Part of a small language model's weights.
Size: width 128, 2 heads of 64 (1 for keys and values), vocabulary 2048, 2.21M parameters.
Training: a variant of SOAP for these matrices, 4181 steps.
Each number is 200 + 30 x the weight over its row's rms, rounded and kept within 0 to 999. Layers, rows and columns count from 0. The size before them is the row's rms in percent of the matrix's.

# layer 2 MLP down (transposed), 512x128, rms 0.0683, rows 155-167, columns 0-127
102,239,202,215,201,199,157,232,219,201,227,168,202,214,231,197,208,249,251,218,231,218,211,206,219,202,216,170,212,197,222,166,174,265,153,187,211,188,174,229,188,252,240,225,210,196,210,237,248,235,167,288,188,176,199,200,156,229,186,166,196,181,174,210,211,180,208,185,261,178,216,288,151,188,163,179,181,233,153,205,191,194,184,223,219,191,229,178,215,185,167,221,230,222,224,189,218,214,159,226,136,245,164,154,212,186,242,145,264,228,193,201,221,213,208,172,202,209,178,228,166,191,202,233,221,256,223,181,256
099,217,260,171,211,191,206,159,187,170,198,190,173,224,215,171,190,157,187,186,250,192,142,208,189,256,269,184,165,203,206,205,176,173,232,177,167,155,142,172,234,180,226,183,232,223,180,239,237,175,220,198,220,251,252,197,214,205,212,227,204,193,249,212,192,180,180,227,174,161,279,171,207,231,233,210,167,255,220,210,240,171,146,169,175,175,161,192,236,213,213,196,202,195,222,236,236,172,227,205,186,290,171,207,234,202,176,225,230,221,211,122,196,227,187,220,225,227,220,175,186,208,168,188,220,169,185,206,186
108,232,153,190,150,194,143,180,255,236,189,211,198,214,168,202,157,99,292,146,181,214,209,234,187,211,187,175,198,209,224,199,217,194,195,192,158,179,230,201,173,236,131,175,212,223,236,200,212,164,214,232,220,206,266,169,179,192,179,202,206,192,147,148,189,201,210,250,224,169,219,163,232,238,204,211,186,179,226,245,240,217,194,200,218,184,208,187,181,216,235,150,197,169,217,226,209,175,177,205,213,227,190,204,179,161,238,204,223,222,155,177,187,164,210,208,176,146,208,213,218,148,269,204,181,233,195,203,193
100,198,240,185,212,223,180,185,222,238,184,173,205,191,259,277,150,211,186,228,182,223,236,205,198,247,219,189,192,244,230,197,209,206,163,228,180,234,199,168,237,194,256,229,221,169,167,150,181,193,193,171,183,218,184,259,179,232,197,195,195,192,180,180,236,236,205,233,223,174,233,243,232,236,192,193,206,202,193,188,220,186,179,192,166,210,206,201,189,239,174,227,216,199,171,155,228,141,245,189,194,178,219,191,198,231,208,113,182,224,215,254,221,172,211,179,229,199,193,118,207,228,297,193,154,189,192,148,239
109,179,223,218,182,235,200,174,172,221,204,197,264,222,216,240,196,223,170,179,196,161,180,231,215,214,171,179,181,141,197,231,234,198,130,199,207,225,174,183,222,201,214,255,222,137,164,191,194,186,181,238,219,190,222,232,189,213,187,220,247,206,255,227,200,221,228,240,191,179,183,190,200,210,257,192,191,222,200,223,216,198,183,194,157,164,166,171,166,255,252,156,218,207,148,167,152,231,209,245,155,232,176,210,209,228,182,218,189,172,242,185,171,239,156,236,198,196,187,246,198,144,189,178,264,188,129,251,221
095,167,255,200,194,225,216,168,176,190,200,178,197,169,215,157,167,205,174,206,177,191,201,172,231,234,247,171,179,193,202,207,226,208,250,147,160,237,212,230,166,173,192,204,204,206,239,203,178,165,147,259,176,194,187,177,196,227,200,194,217,248,184,180,239,204,188,186,237,204,204,176,206,228,178,209,220,166,218,151,274,213,231,189,268,253,189,238,174,190,214,252,177,256,174,216,204,238,196,197,199,219,238,139,145,235,199,203,226,220,209,168,152,234,171,184,154,205,208,190,147,196,232,228,244,156,143,228,253
095,171,190,119,200,232,197,194,211,174,226,149,181,157,182,240,208,161,232,185,185,98,159,218,139,222,192,239,186,246,142,199,213,201,203,217,232,189,201,221,193,253,219,187,205,149,179,221,183,189,206,249,198,211,211,203,232,130,174,140,185,186,221,179,155,201,206,207,231,226,228,119,195,257,169,220,229,216,170,227,160,212,185,230,218,157,218,199,199,191,172,168,160,176,200,199,176,194,152,226,185,197,193,256,189,157,220,205,153,195,173,168,199,216,161,209,215,196,252,194,191,202,199,193,203,216,223,220,177
092,199,203,176,184,250,221,213,184,187,178,182,236,195,224,180,156,152,217,182,232,240,198,203,204,175,168,224,250,221,165,204,225,224,192,237,222,190,169,267,267,159,216,192,162,172,230,204,203,187,219,131,177,206,187,188,215,194,222,183,133,224,228,147,203,202,250,190,199,246,244,183,249,206,230,227,161,207,206,192,200,235,182,204,217,197,186,164,231,239,163,218,179,194,171,206,258,222,168,126,164,179,213,210,172,191,233,197,171,164,207,167,216,168,207,204,190,196,220,231,185,230,211,281,206,254,231,235,130
103,214,204,206,206,186,223,160,198,172,200,258,236,173,211,214,234,159,189,217,205,212,250,193,192,222,195,180,206,185,184,201,162,235,215,247,195,163,211,246,174,182,170,233,211,187,222,160,208,183,221,233,160,213,171,199,176,148,233,187,234,272,179,287,234,178,223,216,159,183,210,195,202,196,211,227,181,248,233,197,251,246,149,197,229,169,221,186,185,239,274,162,236,164,192,212,185,213,212,230,193,179,197,203,168,251,246,242,200,178,106,210,203,235,192,247,194,256,183,195,172,207,201,207,190,162,163,170,190
096,259,194,199,158,223,203,215,242,220,201,198,199,151,165,165,242,180,182,211,206,236,246,171,211,202,193,197,139,186,203,239,202,211,153,106,219,221,240,207,194,220,225,139,184,196,185,230,205,198,146,233,164,192,194,199,192,186,177,215,224,249,256,241,242,167,188,202,194,256,205,177,205,212,185,245,239,194,192,202,172,226,178,230,267,205,180,168,202,169,191,211,236,157,167,204,177,138,211,207,187,196,206,150,167,197,194,169,208,183,161,227,247,254,186,206,160,240,229,201,220,265,177,217,174,201,246,223,226
089,268,156,258,184,259,195,200,188,197,253,177,234,195,165,207,196,226,296,181,230,208,219,200,155,235,232,228,213,211,201,202,224,197,237,175,232,179,175,237,231,222,225,165,228,183,209,170,170,182,171,193,163,173,210,233,205,164,207,206,226,185,215,129,238,175,226,208,224,133,202,213,214,189,215,238,137,204,228,191,177,161,217,200,175,216,188,222,250,143,188,212,219,231,154,226,197,218,198,171,211,193,227,175,245,137,147,220,205,241,130,194,185,181,201,189,182,244,237,173,195,194,213,226,198,217,190,188,224
083,192,263,205,165,206,165,193,172,153,240,215,242,168,207,172,181,211,160,201,169,181,171,155,173,191,162,187,193,245,167,265,206,187,242,253,230,141,210,240,165,235,187,196,227,170,185,226,203,136,185,233,158,177,229,217,208,215,223,202,198,249,167,186,164,176,240,128,212,209,205,150,230,221,254,245,156,154,180,233,194,208,204,200,174,211,184,206,237,225,251,195,131,234,223,178,225,162,171,208,184,232,200,216,216,186,211,156,260,217,217,198,217,220,189,197,234,171,190,238,180,182,184,227,209,189,183,182,222
086,136,207,171,162,218,166,161,193,208,158,209,221,209,178,236,183,192,212,188,191,190,147,118,263,186,198,224,189,162,179,157,215,211,198,200,216,184,180,197,151,172,247,189,233,214,179,155,230,182,196,152,214,145,191,206,207,159,240,218,203,179,187,254,170,187,224,191,205,249,204,232,148,208,197,222,187,169,180,222,225,160,217,212,239,189,150,193,196,188,175,155,187,201,208,174,141,170,170,242,173,165,192,207,134,232,202,153,188,203,228,198,174,186,175,221,147,220,205,267,215,244,180,148,163,172,201,172,158
# layer 2 MLP up, 512x128, rms 0.0683, rows 156-168, columns 0-127
104,174,175,207,210,235,197,214,204,231,184,219,193,154,191,227,218,196,183,195,176,244,216,136,200,163,160,241,191,270,192,193,222,196,98,207,203,229,215,208,206,209,166,213,174,151,176,160,168,255,209,189,217,214,152,162,186,239,208,221,159,204,225,175,242,236,220,205,223,221,171,171,242,207,167,142,256,198,177,194,166,249,209,211,224,184,229,210,197,190,209,193,206,239,176,167,183,200,237,176,215,137,225,184,187,192,183,193,181,208,233,218,210,116,196,131,186,193,218,128,230,219,177,167,193,201,204,246,191
106,183,175,218,266,186,213,171,203,171,196,172,196,194,202,164,194,190,204,200,220,209,217,171,199,197,180,207,243,193,199,195,174,177,205,208,144,152,184,249,243,196,220,223,228,136,188,160,178,136,175,214,187,162,227,185,177,237,244,121,194,163,213,160,220,169,220,220,222,256,186,235,209,225,213,235,174,164,204,257,209,157,231,178,192,223,178,205,199,240,238,228,155,173,244,188,184,196,184,193,174,195,230,161,188,166,158,222,163,183,257,165,190,227,226,250,245,261,134,199,241,161,168,182,216,218,208,215,178
100,192,187,231,167,187,195,246,251,215,206,198,229,216,172,174,251,186,167,207,200,196,211,203,201,162,192,242,255,189,161,157,236,190,207,179,190,140,198,215,202,205,111,234,201,215,227,172,212,200,227,252,212,234,282,195,179,174,212,197,243,176,241,202,204,184,180,161,242,206,201,174,145,203,138,206,179,165,214,166,146,202,209,153,210,207,208,190,136,178,188,145,175,207,181,210,170,178,143,214,189,231,218,207,215,207,232,226,216,206,221,184,140,196,250,251,184,169,216,209,144,189,207,172,178,228,251,175,223
104,204,189,228,223,158,218,190,209,232,220,237,215,206,210,188,232,161,244,186,181,169,174,201,193,228,262,155,226,231,270,212,232,169,222,170,152,176,224,216,178,190,205,187,180,228,206,173,178,180,133,222,152,198,236,201,153,166,208,159,152,188,190,212,178,237,189,205,259,204,260,202,198,205,171,173,242,189,182,138,187,133,223,203,175,205,235,185,251,162,236,178,208,129,205,214,200,210,180,167,211,187,219,240,178,201,221,227,182,205,195,232,221,225,233,163,140,268,215,189,218,220,195,165,221,162,221,158,170
095,197,234,176,154,173,192,237,205,190,194,214,178,233,216,176,267,223,247,210,235,175,205,211,211,177,164,207,212,199,142,195,203,194,258,229,148,188,165,194,195,231,217,206,167,227,169,220,239,230,221,196,229,232,214,207,133,164,169,186,190,138,215,251,168,151,209,242,209,219,136,181,225,210,183,223,234,230,229,209,203,186,180,211,207,190,184,195,261,224,194,148,196,201,245,202,261,132,214,152,241,240,198,254,170,160,182,225,173,200,175,212,228,192,253,215,231,213,177,237,215,146,209,174,200,218,172,167,188
095,243,180,224,219,240,224,183,173,149,143,218,197,219,212,117,217,197,160,202,199,188,229,247,231,217,170,199,200,207,203,162,199,221,263,149,217,191,197,204,157,204,182,179,195,221,251,189,212,152,196,203,174,149,201,155,190,225,204,214,201,258,194,199,186,188,196,214,141,214,210,242,259,191,202,176,135,216,168,167,246,216,201,233,182,174,208,146,152,210,192,195,267,204,249,210,264,226,202,225,237,144,223,236,192,214,202,181,164,188,211,221,228,164,158,175,225,181,181,226,183,192,181,152,187,240,225,185,168
101,259,188,221,196,252,170,189,212,181,227,215,180,164,215,243,227,223,211,225,148,163,196,166,205,203,262,184,148,196,225,247,224,232,187,192,197,183,172,187,152,212,203,201,259,215,248,203,193,202,194,198,250,222,187,201,157,214,168,226,180,255,222,186,182,129,193,203,190,235,166,179,194,158,214,215,165,136,181,184,241,142,240,206,228,200,131,220,192,196,187,172,214,166,251,232,238,201,244,227,177,173,197,205,170,216,180,194,185,180,221,162,179,187,178,234,158,180,175,179,211,237,258,158,229,130,201,195,193
099,244,196,162,218,200,175,190,185,197,182,183,188,227,241,218,231,241,255,218,198,187,169,231,217,200,219,239,172,225,235,191,221,172,138,203,196,156,141,223,186,211,277,142,233,220,197,195,175,189,179,197,262,209,185,260,200,227,198,202,232,152,210,147,192,156,169,170,257,194,207,172,191,249,218,209,256,159,147,208,153,207,236,200,188,229,161,193,187,205,217,190,165,203,218,177,160,147,191,208,190,241,200,240,169,174,178,180,169,214,251,191,213,204,267,206,189,184,208,152,251,238,202,216,237,213,185,200,225
096,210,196,231,169,210,237,188,197,199,185,197,217,257,242,194,222,166,192,184,182,191,299,272,226,189,217,233,257,193,172,179,176,175,219,205,193,149,210,250,177,158,197,215,144,188,200,193,192,230,197,183,189,182,178,218,189,201,181,236,219,150,220,240,188,169,207,200,190,167,179,209,227,204,167,160,209,186,174,210,237,186,216,257,191,188,226,235,199,187,194,208,181,208,231,188,241,148,203,153,166,227,287,195,226,164,129,234,194,212,153,196,208,176,155,176,248,153,222,184,217,144,261,222,207,221,196,178,211
089,192,182,204,218,232,219,255,210,203,192,242,231,199,255,200,220,206,160,179,195,166,251,182,214,181,190,178,182,199,198,190,162,182,207,201,196,265,214,197,226,171,178,207,186,197,260,203,231,245,273,235,204,214,189,196,190,290,161,173,186,216,209,216,179,198,167,164,198,275,206,200,174,203,172,146,244,241,209,159,264,186,198,226,244,215,126,209,152,196,212,149,221,210,226,172,179,207,219,189,176,247,177,207,161,203,205,205,200,189,185,247,210,186,145,152,222,139,220,258,194,238,189,211,213,181,184,211,200
089,230,168,227,231,181,236,179,172,211,193,203,214,234,167,198,201,212,218,187,184,183,203,276,214,216,255,207,204,194,221,236,207,214,210,169,177,253,216,184,207,164,190,157,174,233,235,189,184,258,210,147,260,222,208,167,186,205,178,200,203,173,188,207,222,229,158,213,190,188,199,181,171,213,150,176,178,165,244,124,196,240,219,198,192,228,219,153,177,193,140,207,264,194,203,250,202,280,236,188,193,140,166,181,194,212,212,172,150,177,208,167,202,197,175,150,169,265,193,221,243,213,257,236,201,202,184,175,173
090,204,191,210,223,209,216,217,196,231,170,217,175,188,181,192,250,191,181,209,222,210,209,261,139,210,199,178,197,246,238,264,153,216,224,224,188,212,212,194,224,183,197,210,163,221,210,192,201,196,204,277,225,201,224,146,233,180,172,135,173,215,141,161,222,169,223,187,148,156,212,155,219,166,191,168,170,214,197,194,118,218,202,160,162,223,233,196,193,151,191,243,171,210,207,230,259,246,224,182,213,209,210,163,256,158,193,217,189,145,171,207,180,190,209,153,218,198,208,157,139,160,191,207,232,172,210,170,195
105,222,255,251,191,194,234,246,240,168,187,185,164,185,206,141,172,182,213,176,173,222,161,190,216,232,212,204,258,193,213,179,201,185,231,198,261,178,208,246,205,201,211,183,197,242,222,226,176,186,156,165,211,212,201,136,172,172,189,152,248,204,189,239,232,255,198,219,226,225,205,214,207,177,212,186,226,158,202,180,225,183,203,151,262,182,239,196,191,194,232,232,176,214,160,155,185,243,176,199,191,221,227,201,180,194,249,167,171,147,196,196,270,219,220,216,203,201,199,140,229,189,210,176,240,240,122,255,203